{"head_dim": 64, "vocab_size": 1717, "bias": "none", "parallel_block": true, "init_std_qkv": 0.0309, "init_std_o": 0.0, "init_std_down": 0.0, "beta1": 0.95, "decay_fraction": 0.704}
Each number is 128 + 32 x the weight over its row's rms, rounded and kept within 0 to 255. Layers, rows and columns count from 0. Numbers have three digits each. The size before them is the row's rms in percent of the matrix's.

# down: layer 5 MLP down (transposed), 640x160, rms 0.15, rows 249-330, columns 80-159
# up: layer 5 MLP up, 640x160, rms 0.149, rows 250-330, columns 80-159
down249 097:163099128097157197110145115144131144083131154109187125121165135134134076089232150134147186132112107178143143190122177150140108118107117137104098122132113159087151157065129072125160115195147128124160171163113146132143152094163122076112149140
up250 101:127144122126099195128138152135202101119115159139119148113169164228174082099143104149144111111098144131150105170190084071139170079141094126155107115115088064088122136163103143076138123123109106114093162152153129114128112053100106132096109084
down250 100:125159197099078129167135108093120150177178162116134035108140115137134168130120135088118148145140124165132171117081083179108106195107112089170138155147112166156066181166124080084096127064122166127085113082071155131119138101147143120152142165
up251 086:129132139120129137151144109098103070121166122165139096181199133125110159095076157187098109151106119123104143100098154091175127171117114124079139151163124182177156124196079138080069123155102091129119165132172118114150117187179180137114120113
down251 103:153095164139126166061103120080109198129184158131191097140138160111189145138117101121137114132115144192118123142069139087117117157188136124107098137113182093143103139125168076181159140141125078129180125105098160126133155158146125116151117166
up252 097:104115150097114150149100063115093172149130113152106124096116122105122147129202098123107134121159128114165176099127106116076171136130128093095101108156080154112088167100210122102198118144105111136167124059063146149146145062150119122145153123
down252 098:151118121087140105175146095132103130153190123171051154140171110161115134139079102139144117158153097123151102121128082106158128058193167086094097161090097148143128178146145144121124136136160078139129130183165116119175082163122099154145144122
up253 101:151163125101189129122155148120100143103066153116143106159099106137133220106072186104107103060073165137101139088127148063155163155109113112166065160142138110069115117111159079137147091125184090123052121093146100148135128077111143116126116156
down253 095:159118096114122105116135150118066128100072144174139129137121048096085135168108119182098114124171125093167151164086106122174108115136144121078119110166092105085125070136167120156167130137115103127149150088195100134139147093147114121109067160
up254 098:111115184098106097130128150141132139133123141133169132134151132182082159153214164116142131137098086159126161158133181099138134141184071136173112170163122185168103124138109109108149122141153111204113112147136098176165145061172118177155093129
down254 098:113118150200143167092119114131099185138132086093092104168141111126129125119153091154126079186147158140166136137143159176139127151103173114100156170072097082117131122121197161050095144153064121100152045146133102103183138132085124116128102151
up255 103:115188135194169131162063077116146139111129117122161116132090097150165076194069121070175106127140113120122149127120155118183098142148107142186046203073116123073131157210128126108171086184108128114119104124127087199186151050123161140124121099
down255 104:147100163124192127124132101141089125110127098138134126151100117125161132117075203149123182196078134118091184124139135164145116132174125154184138147095154110166154090037188111093131160179106149219174060142122147085078143081122144152100111126
up256 093:128158162183158163144156105160070104144111020147140150119136103065083141128141151162107109168149173120079114119167097140167124212146114166126113138139152107124173143135114118116124179119203160090149111076162139114146069109121090122102129103
down256 103:100119137103151108113160149157134156194133135065092107137156191144160130137157121114127124136152186106138145132146116089178120101119116121119087147176110127118193167124106136115098122139089116136174138111136153169176103152099160196125114116
up257 098:130141114090094187109129148053110148117105128104072123095172125076126114093126177084118090072121115105133166140154121138125130091179155117074131130186099116142137143200122187120118161160160174072118125098092177091190115126174138143137134142
down257 110:104142078081173129158111162146073142175126178146144118094110144146146120168123079173182091143081174138122130152074151089114091096121130143174181147107121172105154170120063136077130153142127142105090076082113101064119137100196143122140115141
up258 102:116183194128148133077051145143099121096118219135087120188138131098101156113180150177068123151156082103126135170161138157067110107115180147154125128080132133112154127072100091202124128160151097123104099153138154085109073127119180175149117115
down258 113:120126159138143127191096115101116171085121114112157118154142127138139176172166128124134204115149114188110094138129190167162092115115115179111077169132139102134139116141151098162085140208148144134068155160162095107176186103099180170105094149
up259 096:129120198092152116093168162125139104106144161142165141120092066143136173116126085080133167117179090143082124148163137141140073131063135110100069109135098115112170120127138168117155099105195177139166110151102153107088118164083169128198127151
down259 096:095133090125150113084126132173101204110119122093088108105165105134166120156097096162086114104162099102151118077116089155120120121192157157170109154155132091077144079190158132151131129142093128121171115064092125119129090077188127100102146131
up260 102:186107079109090121105099054119170098153171156138152111056165083118148117112145099027091116136127166132129114204147172097149119089134101122120180169139102112116112135139076104178161155137124136106132210153163096113134132125132128101119103088
down260 094:183097116108144101125107158118118116111155166033110111150099174138094135141132105121096097153105129102106130155177117127099142168180139145102146108154035184095131126148104151119107140126128143140131084188117123098142131185126127131071147139
up261 101:101130126071154162125112132133096127176109142160082103108135135099132134153112141156090194108085149140080079120119108085152106150139165045097116144140157096156127131093139140123152143113158124058057144101101131150161171123170067173168102117
down261 097:097125118118155211107122156143114123112206130133130098144124159095090140142151122153127117073147139140099139221115080138104117103114121104113117119148147174128121141092164044140091153111101192108165091102080159143140105127147101158103116193
up262 102:164059123102169115095200147165129134095088177112122127162053102125100157138102095095169075154143116068121126110138109132180134117100097131136155147160113186132102095122153154155157130133124106130155190115150147137114096116104137174165148126
down262 103:139127112109164166111136106076068111161092121142149165158171162185121119112122089115143095113192132151162118101132123052122119110178139127160047175122144106121181128096110177143111107172154125129089161169100128086117114085104129114176153099
up263 104:110127131068165109161126122170132151120138104177087131131175097179066166129107226102143140231130075145112143097154110100144168143168149131144147135160159119085120120141072164132135184145152183094140131146166144140103140133098119084112157134
down263 099:104116147188110108134140190149026169154077143123133104159108148162116173116076090147081187103108155149112126125119161153106075158123121069074124134059112126197146128145154078153112085128102171101135115158137186084134146131122093134126120123
up264 100:118184158172115127125109102107016186110139107131120167211100165128147163168149137082155106119156102146090173146124130143130130100158089114108171099127169077105095125126067107170167101153137081117162097147139132140147108091130164122110175149
down264 102:126107174195100114112127100166144135121131174129124141152141154125161105140098162122169087142110142098154108112136170139118111157154064138127112168172141226165143170197145103123131150164114112142175155050087040120129129186107102151142123088
up265 106:151126182156141086128186115159130172114174166162085117090130110110057107088144105197149167092139164110137126149131106139095073169090108098154082129086141125134141159106122139136131127116111191197171113092131115146132096143155138142140107122
down265 105:156139105146167123187061154104124124158125182139125144145051137178178134128093109139117137137113156125143083107170126140072114138119162102145085106185175174150199110109095139154083130146154089159188152134163117116059090092128140110098142136
up266 106:109064170153163128114044122081123183110139152113114136105123130136094215120039089096158151111128187126102095149073187123126154126135143098080121118084111107150077097113141092092121082139180095120072133092165146204125150102079104099112106092
down266 096:093112111081150119092117116191108178098152126116117128128179163145145123089133182101098118146127196090088112152085129137143146104126128180171100104147155101135167128136154025174092120139128133105140145164134101124087109060116105134178156133
up267 092:153120077144110143104119120094096113131126113108148168143113149121132112114163134057100148168109099039107091123130109111131086132090137112128136074086085186058129149144067122142129140098048098107094204119147122078169120144115137226149104166
down267 099:146090117181080144089156150161170125117137168125178115116117099128044105168203110083146130041218117099137132096122143111106128154110146146146146247113071182152143166142156200143150100090166066141116110115117118102101110130083108080114133165
up268 104:174159127119126142133145159115147096098089181162112110083106176118193116156158087180078166142125123110109139117133125162068135101147082102132166088091113054096069162085232067173128114142169189157160169099107151137127122089120091126131078126
down268 113:131194146128138120154136125104196092175111111197142083119115113140105177135167129122165096136078138114161127077117074126093154170097091122137117120148078133123118184136155108094068175176099189123103064132129166117112112108095109089171072041
up269 101:130086145051136095167134177095150132103128107170124151105173125149105111036124117141090175138124146086148093166139122104125124116168140143130156132184179141103173139065150153156154180131132114150106094084112156122119119100119093110162123134
down269 102:165105119123162109119071077136136115096140097141082120125117195174169123128141145172149146106098080168128110160100145124208133138169122098150152152118107116113117092102141123149107155130158126136089129169135140142094141165170114159153134184
up270 089:119127105120061147169116095179131122118127104073145147114158148146198115093141122156123113122145173125094073168120175114144063094179110101144159095169059103128134205101092095142065117145080132177105122145088159183211133099128139144166104140
down270 090:144126129129111127162116115088159126113151129227082162093103134139119137117109172095125104113142153164133156163106085079130119157152098105139192102151140176059120137144094122103117166163159112144164122017114108100085119117110095191141097169
up271 104:040153148134174116158126090141132158140136203101169127143190174118174112096134082086107107100087141170096154107142127175126145095113087113114183137107121102093174143131090095185133078138178135121157144134126129086141175073107128122052177133
down271 103:191092127101099039118084115111130109176124181144164110133148202130160176103139138077088124088184137122192095143129094126115087133123119119115140109110139137170191123111140113154112163109113109103174132132121149119108104102161119156082170074
up272 091:086143109111103103132102119142107119167127113154122157131105132138119133138088109126151148117139103131093183147152091130099113153101139137116119098080144062159131105082177097089202134195129147084118081127144207148140136186132115156138119063
down272 105:095185099131099132138133158090144093168173135061117080137138174126138094134120120132125137103116090088147076139148081078117105108057138130151132176093126073173152139075143124090111120145102139178095145135123176128084155125158118092074171119
up273 094:086135131107176124149111176102056041087105126123170100138067155140155109102087186181163029139137111092143146079095169100148134137131188082151117128122097109133150122148103111117183122126108180098172139094110086164113141136162156140081146113
down273 098:122134102148151171137138153124123100126162175126139117122104139156150094115175166077175134077086082197145167104056090113102086150139124109129126075101155198114112138112128137101073188177105069172067120145156117127124095140115083141149110086
up274 101:170116156088149120104158147065113079156158114112102155135127136186162131143088092105144148132149161139107141172170118105119111103145111115142191090095135057095033070162140127091098104152143162120074120086140108112153114201126126089157176143
down274 108:110148171098150139140147112157128184076116145128120137115103104134127106147134142114112147157108131176108111161145047100149157117124108066126099118170097223095237149073107137141110131103158113148144064122148196090139165109147114148097074074
up275 104:097123170125162121106150084148121120124078189113117167095127108113124167136111165075112112163127106090117064159098099151076110165137146154132101107146097126130112078086101134150134106163118102148157152087171111143155051125138092135123144105
down275 096:125084109138144061184155102151139119112154161138159065167159185118148101121119114104190110137142151133119060137154156125081093150114140112106177072111122108095162180030104114139139115137083120181126141078139182167071110157087133132106156099
up276 104:114117123149146115062128149122097108148163176145130180106142127154157145196147097119139166139147076092136091175167112203105118122179124110229122197079173154153105106129132076177064077106177152114108125105099200138171113105092136100105181087
down276 104:183128244059107149078089147081102179143169165191140112150073102112125116139152130146147202180173155144176123179128159142103140149156078086186083125109122123116129089141097120131158149098155118121136151203131137120153115136130165134111138173
up277 097:106087152091179179125082137138126098157106118125110166127124118105067095089135089121081083092151094107115182149015107107116201100139120162126161108083145105166161105185120154120127109125167123107105155113079084135142100119111164190124128070
down277 089:065086143112131158111086159123149179169079134162125130111127172164120121140119122165121151090146146140187094105028151140135134110117141131107133112163140147187191128186153161131106148128099107143102112100134177171055141129140123110132142142
up278 098:089164136150089133066132081113059117110084125130128134150124132084125097124176147128143098099079137167136140168143151210118209127128174111129169100120119071187108118147064145125132089122155070122147124164165176116082094169100144140208096157
down278 094:113113118163116126102163155135084138113138106104149083172121130124149190153110134110098158125133152138084166100117111143062153094156103090127089138140123117140088161179156153143139089200075102090128070100138090106119121117136153153118173105
up279 103:127128140133125201128085112160130140097163128113119113107090105194138068138103134154135133171094103119127142162171159171130158156127079108124119104109134046097097100168150101066128137118086108097151124145144113202103100105193123055153102112
down279 101:171096159134172101038134103171113145110153124099147111027154161149087140139154133131106141145179170132135129090104144096113140131140067150163098131114116164132164164181120158108121129153112148140152131150150099051091090141087104152107139087
up280 098:125151131109179116097178136110139173175156105140093146151146165181099128162145206118092099084134080175137109135124114186124132132154160118087135117137145083094059150105082177122138096162182188173122100149158140144154154137126101135192125151
down280 116:134103166176089118096117154123086171124130112141093118125133136168107095165153124137158107120129130137156025123146129134132145078075139134181157120112123108171076181180149117101212082120144153107095080124122131103148160165122088119120128053
up281 099:127125098167137153104109121110119108151123173161133120115176139138143146154101135151127124060113055107121097163119105091141063131089138055163208118092119128118158166178123151092079063146075058136100152171112050077153121115195080126074157094
down281 097:097149132143153136150153099182125149080135059135119153124086169149086176105089155071135144153179113131134105132175126076184088104144126118082113137174146123095188090181157098118051112155158068154135178099127133148173194112106090130123120165
up282 094:097129137133149139180181136112159139151146154132113114102174074176135142137184108104122042153143089133087128170173134143073125150137183135178128054106111082124049080112091107130092076081080111134129134150164140146127137154143115163085146168
down282 093:154104166137160128197150137118180122100126184091096142102124106102139122145145109107133130122093160072113114147133160066147091104133171113133098174147175127084074061055147131059105206132152102115120128053144168134099115098129075073154108135
up283 098:064171145167140152128096110086103127161068127077102164119148162142203092120143138111182135170164193152071126095162168144146064126117142107101141116109147128169166147175125077094168124156142118185116130135102143173090135090199103097132140084
down283 109:131157136134103074071084096096146124092125152112117140180212174138123104142112146103063173114091172162158104109121125117162177103123126091114118157169136149117155145152127139075141148097088111192132165055157095146112126143213091144127159121
up284 102:128186148100110114172116103147117137151132173101054138131085141093160117069139155127219107087110130124137127122117106097144116087135167195123182156170128066046084119111141142128118108088193145091139151080101104140141114126121098092117155075
down284 101:084140102127116104085177130147131064125154143094115107125120170143138147164115116148108115126129178132097153198087104162158194172143149119137122088078163167088167139124152061124137141083116110078195069089132124083109139138183120108153138181
up285 103:110100159146138112102102113110112187118068129148107118080081114085137071122108137098154152171142124204112102111125081126097159111100149094098103127111156150129073113107095165090134108109165089106172104151123188158149111132098160129174098221
down285 097:197095099106164146152132155125136157103128127133137150173097113125065153113130113097150072125164139149117097127106143148116135133122128097111178173113078187130165149145098146113106197071191082160063065089141137124164131186155139121113070155
up286 100:060138124121123150114149109130123085108187141104162133145155073177095125109125124117082119156153138126168106172154164145097138123185073077138108104136087136124075184118055115142099185114103140089089152105138111109078113141107136136159083141
down286 092:168125212092152138193127152095141124138120190163074145109139152111155121168071131121169146081075123082128096131138076152139161168111089201182145096142096149093139134124192125137216117143187085176103098133158118169113124122111102108110185077
up287 092:161101133115183150078180114068063168098144133135137159141173115127116084162108088091175114152117192110116132049166128053116117168170114105121136124135140148111110104080099138177157131113144091148076137098154149131090147139152092142150071100
down287 104:147115126146085125112113124073133118084114167047126123149121145126116145119103144158153098125138136101099092094127077142125144142099078093162092071143143132169080087093121176054123129122119126137177110026111114066138138092131138143106106143
up288 103:102157122111134074160163109100141151146113120173147087103098113132148091161168127140199126200112105129092149117109147141145146156068129163110111215169081097118121117070156157108064043181196102118122105103159062164094094173117117082096094157
down288 112:122140120065120133096130075112117148079095118137119113141143115130169115178107125132055106105114094176103105140158113112166132076115178188145087155137122131140103124115136170135163085142124126132120093131036149185198133182152141149159187115
up289 096:076099097111188166113104145141109151072127098157139178138158113080159132127127125143123122079115177096083085163110139181088203163158099158142102097088099136101147145150075104131139168121071146171119083134141067175117103109140166154106159150
down289 100:146138118138104150111135134156174096165065128106118092149134134121152192056126096126170088174114109130105141101135112122165069213124101186109100107089091119169115177119116153209116168151114150130126109118122132130135137102217141121146143146
up290 086:144138173167150135147118123094085104083152115109131138186109131096138127144072153121144121188118053131059103127117101141107088136106116112138130115132173120129123101124140097033118164088130132138134152132077156093175141102108187227088120118
down290 092:119185123110091109137173132079114118103182101142111183062102117132129122117135132165103125084152166177166094123130171145136114171109168147194100160152064140122171152125161183110050145140099112170068100122162126113111158124116081151131117154
up291 091:098138056091096129144160121149178129127148115106133106149173082097130104093176129157114119161125123121180079196160131132122138115164152112178077082131133115116114149091115147147057104108191136169127125138195098138078123112091150150167133099
down291 098:199118117111130127133077196061165094155107096109117131064131131168109079121103178095088097132141110094130076129165123168155161147118129147120153131164152205178124147143174146159121150058136078146097129112101108107143031114143146128130123086
up292 106:147103115148095178197095127105083158132055069098097099161103161105149125157144114144174122137130120115078121153151083149119114108120079169126109182115072156091158110108177126121110097124117117096168125147168127070113162121059083157116162157
down292 098:157144106150186161129133184105108119142167101129111065099167099162091111157121106141112122119163141106131143134188158097064097119169149120165133123127125096114159128198089113086103103167092121145044121135168152104071136123106088101137121146
up293 096:164099147127135142127168078111132174063134119159147196134164133092108117145096129132067110085111155181117127146101188161113089165081141061136168170122178125129133112133071126103139100137128124121119126088127132179131125139084165097147142158
down293 092:122145104195119139115097176088113119156148169163145109106200138151167111127191149080128146205164088091113145122138161161077113181162135156150146181149114101188117155152156166121167110095135102126126095127067114168122144135091117132100167129
up294 098:134182152131144081150106113102138146118140114151070091078133149128121159118124221163136162122111127156132172095146147114097114138082155110103142109108091106158099123116113189123111136117176110070121126064129126134101129129144135205116153133
down294 104:144139113176171159100134086211116080112203112141188152093168151132174194139156145184139159077167131195146144116141099101114130132158119108104067147132131129073084110130117098168088149157165115143154139138131138192115144138197149163108124150
up295 107:117125136111077100149144067099085131109149122128184126131112121115125133158116077100171108123073095174113135165124141152181116173096107127159142119131091225127127152127128201092141104156110131177090160111161114132134157127110166116096086128
down295 108:105076146130120127109198143119085147103097138107031148160137146092087148136135126122142160149106135163111168103136150141138028106095112200048124107106132124091144177116130110094144128159150126092188196165153174152116083104062170126121181103
up296 091:165150114146120095080174152126195131118108175175159201095142138105118135083112139161103139116127103113181165138190155161118131142116097116076131076166129148086136072114112126114150078093119153175141117136138045108135116096168117131178073103
down296 093:166167118133145135057078134158119079116123098154144095128131083157116069179115139090153106117117114150132100121108136106133148132163152162137156158092188138204086147107155130153116199138086155086157086095151154115074130196136119117138178178
up297 106:151139086093120183122074172114118130079123074126116091106115083139149191110137143097104075119149136134114166191139184097131112030085079116162180094175079148132086154078132131132108182115128168105132106114180128115153086095081099110113147130
down297 106:117185086155162079097154094150190158112178046130164140120143114108074139162089091116119168138101100113127124123163082125129142108066092086172138165093106153122164113158162087143132161095068145141149073100118107134086107182145143103126148108
up298 098:133135136094118121178122153108076155142168147106180036131109138168209124125092124139139104111106121121089130110150106105107059134155124107133110091135128219135124092165173156137132105126179053091149177150124124119126095153127100081101071189
down298 105:119163183139120131059132109155126104104071115145094180124148092088130201108167086094112118166074072102138108114133099148130093174145135175127141103164134103139151098053163145110094169119152137123143107088197195087147148066114107148148116110
up299 106:139095171122147172135118132130068105152111123168109108177122097187157119127119136138039143122161130104090085137081171113145139144124106119121122082116132139082132154121109069089102142151082188148155112149145107132125140134136136130141119115
down299 103:119140071122146084107130116153131049105148118109148167177102127112181109137144193098163133106127118138159135117140062139075109082118099171104114158130188148109154179165160146131025172100163099075127141109136137135155155178174138164110121049
up300 106:104148134139119118152127113076167130181116088102106113103113104138181135133155100132148123063069209114156115178177137138130184120101130145136141180202128117147118164144122076159076137220165122143102144170144129159135104080118109079156107074
down300 099:121203137152139200110123164134150121080130186130090102144131093131158106099158083209109105153168135111078113089161115202146150129146170155081189101128098102170176121150128209145136097119102137142142145136129142132110068150132123103053156188
up301 096:149167153122159103183122095092153122141130144092148123156098154155175134075149077130157113126133135085107130138118151076103171192108153088181124105101101140093087149143182118163135087156112159084125163146114141145128194108150175113087174124
down301 092:056131100060135139157169134086152123180094147125099149164075105059154146121142092090109097128153107150102104079105116155189182139092123130142175109107126112147112105150157129084151133143077159139170157111140048127083114112178130156131102130
up302 108:148114080115138155179112118099095137040156203056201185101075115124156144107149142118142094134140094125090101184108152130124127114144083121110133124111098138149104152129151176139162166105175144111133144159142125161135144113143124122081120105
down302 112:136216103090138120124123146153118079145135082140151108090125105146117128097114098071137127186183135164140186039110137129128081118121100099117138069154155093129118140142134151152143171153158163117150182152097113126131203109160127100073099135
up303 101:053141146181113103094134103161090119120140112156158108116158176112152194112118116085170125153167146118158146129087117114201057193072147119188141138095120153133111159144075169130086133126133189139131115110076103064107067179084135122123133110
down303 097:177174155182117135095109139093115181083081142151177107094166153131148077129096134183093151100133145119161103125120105139105199070199148148111148160127107128129140153153168142109110094092107177105110082127158113159164139122113106136112095099
up304 096:111098137075119151119176187119123112140124128180168098105139102149161148127148111073213096130126103135143086103159150049103115109094162107188136201150145108131123168129176109109146111156184103129123157127178118136134079113149074173075122083
down304 105:180108062160187089136146136101091121108103107112093183179115139180113149153094105192094115170096205153097038116185116136085142111158186133143105085128068191131137168076130074153128128113166145090145153129120062058169160133151134153148142116
up305 105:087136149169075110114137205111114115114119111155122133112193075122170126108148134092056081084173096133148051168120131199136114147165169127158132163155151147102125115120083070123085125146178124098140162129078111108164081141069165101101130132
down305 097:086118097172093112196144155121096091126119099115145129131129169096173125136095140085119155124162143138152107154129124134085130138091105133103110172089148127164101147128088141074111154138187141110156171083074191161162077158116103106152058130
up306 099:174158120122121124151206130138139141122146181154126119181206115039138104103148145132132196113145135140091149107124126136123120120149152122126112146131112155153121139139121088182148126141093126085150112162179118148176131085114135114116178091
down306 095:088088135079106151134084089074123152155157134113153142122057125129109158149119115137132081067125120087110135161153121158169119124151127086168141092141110095132115069141148179177129119108153085169182094105088173144102153117135115099190059206
up307 093:175152069077144149134112092180106100151055149128202133126164153145112083076078137108160105105098161100045132145182108159103185171126122208131084150077092088106136090130160148103111156133106118145167126174150155219152139107113103123116122161
down307 093:120145201120108139154129152184129110165153150158120126120083116094181157187158112122127087138176126132159135069108148063195118136106169178084104114151179125139070112187125131151179153102130089120151144137092126180121076164135127090112186159
up308 097:124160144088140146097206120111136071122136090098102190119191112052137082110140153118122125120158144103078137156121184149101072153213143170122131103106162095148115130143111123139134115127136096173069175072125081137106134131141214092126111117
down308 098:123152194154150076097153102049128072125177122134141086186121170181139151199192118108091133075137062158181082108112116169161070055103139134142143122137144100082157094110165117105135100101095124106112110084161121092133070101105125158104108125
up309 106:129117138120104098080097140117105152164068166144080083095160160113152175137115144170135123133092081119172123144190147186122125114141128106121170077123138176130110154154146162102074126153035074105120058110109156149126080122096073150203135144
down309 099:121081089145153129122198157127119123106159155141132139173147092165146115103124172101110121082219122076181173089113157152114170082157156163120144118044083085086126182101141135173141111159188115169109171118118131129173112094166142124065168126
up310 094:121103146117097131170078094163177109210090111090156112113107172120162101161075092145066064121111097067126132174194088161112052138106038128175108123132094102115110124101149128189188156118114139156164077070198127088137082168049166123096154136
down310 089:119142120164150144100165133104138179135121108152158128072096087150144137142133198189179131107174105081109123082127111165194148145084156143146102132075119162118121134164139136118178148171189163188073149104109105132148155198153106135103161123
up311 101:138151108132144124095122142106114061166150140146112178084129174098198143144085172155165122036144131124078125117131124110156105192150138081133113075147146091082122115180136144144157167197093096162135107157134122144131093148109086129163113130
down311 101:085101132088108068164146186109138121180128123160130142094147172126146174118081081119105153191132156147127131126141125130111056149083158177139153123112110111178162123105163138104162181158137154146070157091185216120068145089124101180089122105
up312 097:117117106181092121162171145141122111133103115162122169085118119133089043157102096134127065143143160145145094163121080116135108152176094128108135086143088137134129142166129086170156108072165110070091134044095056130114141154090120202122169166
down312 099:100119149140160127155144126144139102137172078135193137107108066100117145074129157206114073122106133144119108127131155150134096138119132112131051172141123135129125113143160157081208105123123106091107130104154140094141123106149094109086058175
up313 098:095076172127071113155110074149096075155148126118095121112153063108120112172111124148135066076090113099115129117164158168106163155105127165097142098137121142159109102112119103124138150154122127096184116126153100179125115160165139150120150126
down313 092:125094188115104051105145200155145167142149139125075145108153164137107114104165159111122096060190132180157117127099124128116163136108101124091103177123114152172128127091043071095134091106098142129103097104156049152163126137109156114128213152
up314 109:124101135105102087183169147177156139129077125167152117081070110059157077155194099128147056143129164103163135106163125150158109179168165135154154090088149087137066118149145081143088096114119121082098118105132154173118028108129111104156199111
down314 115:159136142095151106177144137160144149123090176155092175137104117158145042121102098095143121153148181108161144166190169185136143186160151111082129144096113158156137134138155095105148126108169142164118110140122130187128156126084146146121118146
up315 099:162109150129132113144104122110180142136084156133124116167168133070168119075105150077104116156163141114101121158149153176132101127184109120155100102112122132118152169173166150144209104091143224146133103159137145085103146109173091134105181157
down315 108:137132163103106089154099063180160089125126166158147163124120154098105104120041107088050149113121163039167143146067139133148137115104122154157123153144162130106105153146096149112173204099155175101172153115160117069081099176105157117115098151
up316 095:163136121204128166187135135162167124142103174152143122115137092233157086134086095059098134120175131198137108135098102131121123094139121196164140126114130176089086139162122138150144117142116085154116129076091181110137091140144116127123123087
down316 094:143131160160176163174166070149119144135099094144088193087134138096175107196228137127106123054120154136159117168089131216092127101126095168146117122132147080141140116090092109127107168188129125088137158177091149148043163111163113115098173104
up317 091:144086131141079198142149112093126093179121169134142065157178112172068107127100145144134106144065119162129117121120092147165063121102141143183112149161141148152077115175137197160126090106120102136065149115169168144150182121058123114068140142
down317 097:163090085064137134151092079119170092143090092119110187150151127154166122137101054073099087133159122112134115158089127124140094123172087090102053150172117091121162109160078144155123169121153082162141067159100138177170147176159102169151113131
up318 101:135157121159135105184154154121110106133133072123072224093144091184124146099148135163085151173134137127147112102179145109091076119147157141144161096120089139142126117178150157079146128172141056181147051140121173091128080179075102157160108083
down318 105:165119114127103140077126091113064129023166130153160136135133094094101125156105140135162173114150121162113148176078154147133090126106084152181148139151135165120145082142101120104153140067135046124144156133166185163133078095085151147127174150
up319 100:141135121085155109147130101123143134129130170125060110096100145158125144154175119140107096124116124097136186064148167097137140143116084136164138154101075115194169075213152098096085115133152109156093122100092095121098096129157124092157116103
down319 095:146112170134127144150117124149162096107167092096177091123132092114113145106160095191142124139153111071159113140058116165159108183160132138137125136149113147161102109101211149090129165132136171126133124016178077124126108108114133147206109107
up320 096:114141137112124069188160112129159124119151105139084088223152151153129117217120133134120118123126185093157119096095082107123102145100107153132135092118140156147119060108125130129082114128143114149164152080101170147135118152133142197127134101
down320 090:112180148185137176136121097144160157180144147131166089113147114132060146125119059057131124165068074129100139141175089135102097117071131070187193174116098136131146107148129116154138129147154158073104120127126133140175179098122165149131067194
up321 098:114132092066133089098120054081166153092148136133131168109138120146111121114147102138156139094105109082155078126125109140123163115105151162100150166151118067171149120098153083096096136154122081139133135133128146137176200087164162137108127094
down321 093:156154101098111083114085136171112094142155121121161140134126103132086159105129195112107109097192108130115143162119105149125130123170133156134149128119084152083097166149090096109156129078123151131133115076152116059106076137130102117109162190
up322 099:151072111099120093128108073131142180118091100150189193123092137142132138124160102105034073135137129201090168124112162112057156114072137049168162105116109146098135140123121106106197170149169141131156119122108183135166147164105108087155136076
down322 090:145115121111143117094110129067126139124116119164101138117102188154147127150097092093175110150144163077157137167144117100179095180122185155094087114132188154174190109141135100168147067167098126089152118103232072160112148126157131099097117166
up323 096:179203058165158070178174107149136117135107162138118132101112124152141131090146109138111111091186133114114160105126121081099107155153102099151136137161110104155099143128096168057183139110122080203116119136098157144184114202142170118137151069
down323 102:136125142145105073162106141118126161124010113167117174140116087112139111139141112068173118105123153119097098149100164083118072113111113189199073099112124103141165151121165115088199141131178144081119166196110107151125133065125119154145129131
up324 102:160176153094125144137152119137130024155173097125153123193179153108138144121115114146179131158082151190120070134158124120156144133060159110190173163184140112122109140189134132130135128091184059078093136134145165216099142137126147127118126144
down324 108:139169109135218164168099120110183069127151159130113143134136137147099143181139147159111147128106116177144166136154075067120142090113110137052093207152135111072132100088044146108125064167155150168085191119087037143109116146123088156137092142
up325 100:124176147072190120119108108135155154131126086108146124090132115139140124133078144179148154104100171089105069146126150110223165109059196130122085117111190165129079153160107101056142160066177118135118094139136152118154135133160107099111155082
down325 100:113159149101118116148121156148056154107123166088153162157076146099183171134056139092154122154116140102085148182177125127122155127138181076123121116167153075093103109125121113169135121114117140146092152085130077128185084148100124154150094123
up326 107:189151157118153081147111092133095104170046114082122142079117153133180166114147137082154120137107114160151120201141102093172157213138149116140167124184075131119089143148146126098122179138094112140134115157143136173116122138158128181155133118
down326 120:174140097135202130159096061129063139134133158112130114093091144140128117053126098117111141086180136124123109149129065158079183094112128136113159181127162204132080099160128181112150131130091151138104112128170138098153158164132129110114101091
up327 098:094134075104176154151141112156096096092127156140183132126096129114143141134173135111149136104147031112157136118160060185121097153144044140138158126086190119135114152165132119158139146154161140092159150116176134076125121113110185128115176126
down327 096:114146097133156131101172121149159184102141133145146112128124141104146181125179176073138102070105089144133119104097108118148126134210093124154155117178078158126110166098134086135160178110077100090109163152114172105110158103093085169119121104
up328 104:124145180198127122085153076116117139134149125097145092125150072072120146145140140062116086103078098188127109196093125163100095128159166145164107107145137132175165110205145107181143123111150182106096166123188084137101177057094164105110155170
down328 101:147108149162156146209150174130102128140164132142109108111143142119110156067157147166146156096123103091138117128122118075112157136153160137187153140098098069227103091133156148161143104092074174106185130123081162107184132131130141169152094153
up329 101:102134123113153163060103128137116170112129130118101157074138083096096094153093126187150132138121117080107136083095141097116123140085132142165122169121128123058103164159133141091164080171085129101141123093111157139196081131103147139165114165
down329 093:126121122130155044150072116152144122112175134131137117116093134142107141146109130128136072092110177115100163132101092143130105129180097105104127133115095097141196123145186038164101152058152146134106143184153129143161180135139124167099141129
up330 096:207141120096145137135102124101066089118176165139186184106129167159130113186119148096090151123092162118090139113082103114178131137144082063168132088121115105112135147139133107158173125143135114087104083083165125126125122077100121126115071143
down330 107:135182190137128115165091103141129151112088152138157131148124148157088090119121116094159125118159095170181111152155078147084156184067123162168155140085139110116136125135103124126153136119134075111158113135117078157083098142148136190146130091